Weights of a small GPT-style language model, trained from scratch on English Wikipedia.
Architecture: learned positions, no biases in attention or MLP, tied embeddings.
Each number is 128 + 32 x the weight over its row's rms, rounded and kept within 0 to 255. Layers, rows and columns count from 0. The size above them is the row's rms in percent of the matrix's.

# layer 5 attention query, 384x384, rms 0.163, rows 108-111, columns 0-191
size [ 86  83  83  85]
[[158 185 153 178  86  71 104 153 125 117 132 131 122 196 179 137 103 111  99 131 143 114 148 171 103 114  87 133 160 115 121 115 106 164 110  68 136 108 147 147 116 126 149 123 113 138 163 166 173 141 177 132 149 171 107 102 151 145 110 148 124 122 108 171  66 124 113 170 131 120 167 137 194 129  90 171 115  96 182 115  82 125 164 129  78 128  97  66  59  95 104 131 105 134 115 107 157 136 124 135 109  94 120 110  85  93 158 127 139 160 131 162 143 114  66 135 144  70 148 172 141 101 150  91 149 113 113 134 118  74 137 101  93 111 152 133 182 133 130  73  96  94 104 169 134 137 121  99  80 168  85 126 138  69 127 150 122 110 153 146  91 113 171 114  99 120 105 159 205 128  95 160 138  99 113 132 112 110 173 151 125  89 147 142  98 163 156 109 119 106 161 106]
 [ 88  87 128 124 153 171  78 140 116 164 158  85 154 156 150 149  88 189 153 117  98  92  99 114 196 149 122 164 106 165 103  79  71 137 124  75 133 118 122 182 117 124 119 176  81 161  97 109 115 152 147 198 146 110 165 111 130  93  95  96 114 164 120 161 123 111 149 164 141 138 119  90 122 115 158 122 139 133  80 143 142 119 121 156 198 129 187 116 114 156  91 198 138 156 130 179 135 136 165 111 134 171 147 168  86 133 107 139 126 152 126 110 166 113 121  78 120 123 117 123 151 103 179 152 117  94 122 143 109 130 119 150 167 152 177 144  98  96 128 131  72 133 129 164 108 131 148 164  96  44 170  99 158  95 158 109 128  84 110 141 133 121 124  46 117 116 108 124 125  51 140   0 113 138 155 151 155 106 147 118 147  99 140 167 137 132 176 202 107 147 128 140]
 [103 105 115 112 127 148 135 143 110 169 172 108 126  81 122 127 119 157 149 146 129 108 185 115  67 137 166 185 168  87  88  75 120  83 118 138  87 103 118 159  67 103 140 166  94 129 115 137 116 145 130 127 143 144 136 123  88  84 119  87 162 120  71 125 123 125 193 121 121 145 140 165 117 175 107 106  74 197  75 146  63 102  95 120  97 146 184 116 120 155 130  52 122 177 146 143 107 159 131 127 124  83 158 143 186 167 179  94 132 191 160 145 119 149 112 120  46 105 135 101  70 119 104 124 125 111 136 146 189 140 106  69 119 164 129 129 157 104 119 130 120 148  98 118 167  81 178 141 109 139 196 140 104  95 110  90 125 163  99 183 122 140 111 117  75 111  82 150 107  76 111 167 129 114  82 140 146 120 136  82 151 137  75 166 173 145 194 134 161 156 152 110]
 [168 146 126 148  28  94 141 111  91 129 113 139  63 132 152 120 182  94 147 113 133 169 147 105 120 124 139 131  96  94 144 116 177 128 132 153 138 156 100 109 151  97  80 127  91 138 118  92 158 137 110 126 118 142  90 118  69 135 136 156  97 159 103 179 158 150  62 157 110 153  12 152 183 166 163 165 120  69 102 130 167 163 117 218 139  69 121  81 126  80 116 128 150 142 110 158 164 120 116 111  88  60 139 144 160  97 103 111 113 114  98 123 128 109 174 115  87 132  95 129 145 149 108 169 133 164  62 110 155 117 135 123  89 130 112  67 121 133 107  99 100 183 124 203 189 186 141 137 146 145 149 103 135  94 126 131  89 131 156  71 120 182  70 141 158 122 113 122 158 135  83 108 106 123 183 148  79 138 155 170 137 136  82 104  98 180 149 191 116 118 110  92]]
# layer 5 attention key, 384x384, rms 0.148, rows 108-111, columns 0-191
size [ 85  90  86  87]
[[138 146 123 122 144 104 120 107  95 151 113 118  89 130 193  51  53 170 107 189 136 151 182 129  97 135 104  84 142 151 141 101 101 169 142  50 132 173 104 109 132 115 140 108 173  94 145 167  99  65 158 195 165 115 137 160  96 130 111 144  81 138 122 160 148 124 119 139 144 206 159 156 138  90 123 158 129 118 168  89 167 109 147 160  40 146 158 119 164 154 138 136 133 123 138 176  97  92 164 162 122 124  99  83 151 119 157 115  82 102  88 114 116 175 156 100 117 113 103 157 152 143 169 119 176 130 127  96 187  91 126 107 114 191 142  69 149 135 163  92  91  90  95 139 123 109  92 182 129 154 107 129 109  99 110 117 111 110 187 105 131  92 171 175 151 184 119  86 119 158 112 151 187 133 101 143 132  98 165 187 152 156 119 148 106 109 101  37 131 114  84 156]
 [131  78 136 142 181 186  56 181  98 173  61 104 208 122 170 167 130  67 109 107 103 116 165  84 148 150 130 134 162  78  72 115 154 188 113 143 103  75  75  86  97 152 135 177  86 151  97 131 164 171 119 141 106 139 124 162 133 143 124  65 115 146 127  89 123 127 103  94  81 137 189 168  99 148 160  96 135 140 157 102 113 100 117 139 180  63 160  94  94  68  65 137 143 166 118 136 102 195 128 133 109  97 113 164  81 100 147 145  99 191  59 184 121  72 149  91 145 147  94 196 153 131 132 151 129  97 107 158 109 100 134 127 125 140 171 107  81 136 196 167  71 126 172 104 123 157  93 104  94 117 110  85 127 164 137 152 139 140 106 174 117 159 141 101 149  77 117 147  90 121 145 161 127  88 157 125 133 121 151  98 128  63 106 134  85 121 141 153  88  81  93 161]
 [157  88 102  99 162 153 169 134 117 136 186 163 148  92 135 120  93 141 155 144 155 144  53 111 120 113 108 151 159  70 146 117 134 128  84 135  86 134 138 116 127  85 153 112 112 153 142  81 180  92 127  55 167 116 118 174 126 156  84 160 135 157 143 111 100  95 112 147 110  79  86 118 172 159 172 100 108 200  74 104 147 149 116 138 117 109 187 121 124 193 102 139 163 162 109  66 110 124  88 111 113 118 151 143 148 115 147 188 102 137 164  90 156 154  67  92 156 197 171 127  80  93 138 108  98  83 175 100 112 124  98 162 144 170 123 126 100 135 142 119  62 120 143 149 136  94 106 140 170 116 162 115 140 136 132 104 161 120 121 125 161 143 143 143 126 104 109 119  62 203  86 176 191 133  73 180 125 106 127  59 142 107 167 125 150  97 152 119 199 148  68 111]
 [ 92 128 113 123 158 100 106 155 164 174  83 113 150 165 168 165 125  84 111 122 110 141 168 104 124 108 149 160 136  97 149  74 161 140 151  72 145 180 100 150 128 156 103 136 169 135 115 115 171 135 138 110 117 111 154 158 123 104 122 172 153 165 203 183  89  86 126 192  93 194 146 132 139 125 138 119 120  79  73 157 110 195 141 119  79 152 139 102 149 125 115 168  91 120 118 167 131 150 103 144 145  92 159 118 122  93 107 135 177 113  97  94 167 102 135 166 167 167 125 130  85 153 139 184 126 222 103 192 144  69  91  89  93 117 153  79 136 104 141 143 136 100  64 119 142  92 143 113 138 113 135 150 144  66 174 110 124 171 122  90 181  97 152 132 103  88 175 102  78  80 145 132 110  87 204 122  72 116 180 175 168 149 120 117  76 109  79 133 106 155 146 167]]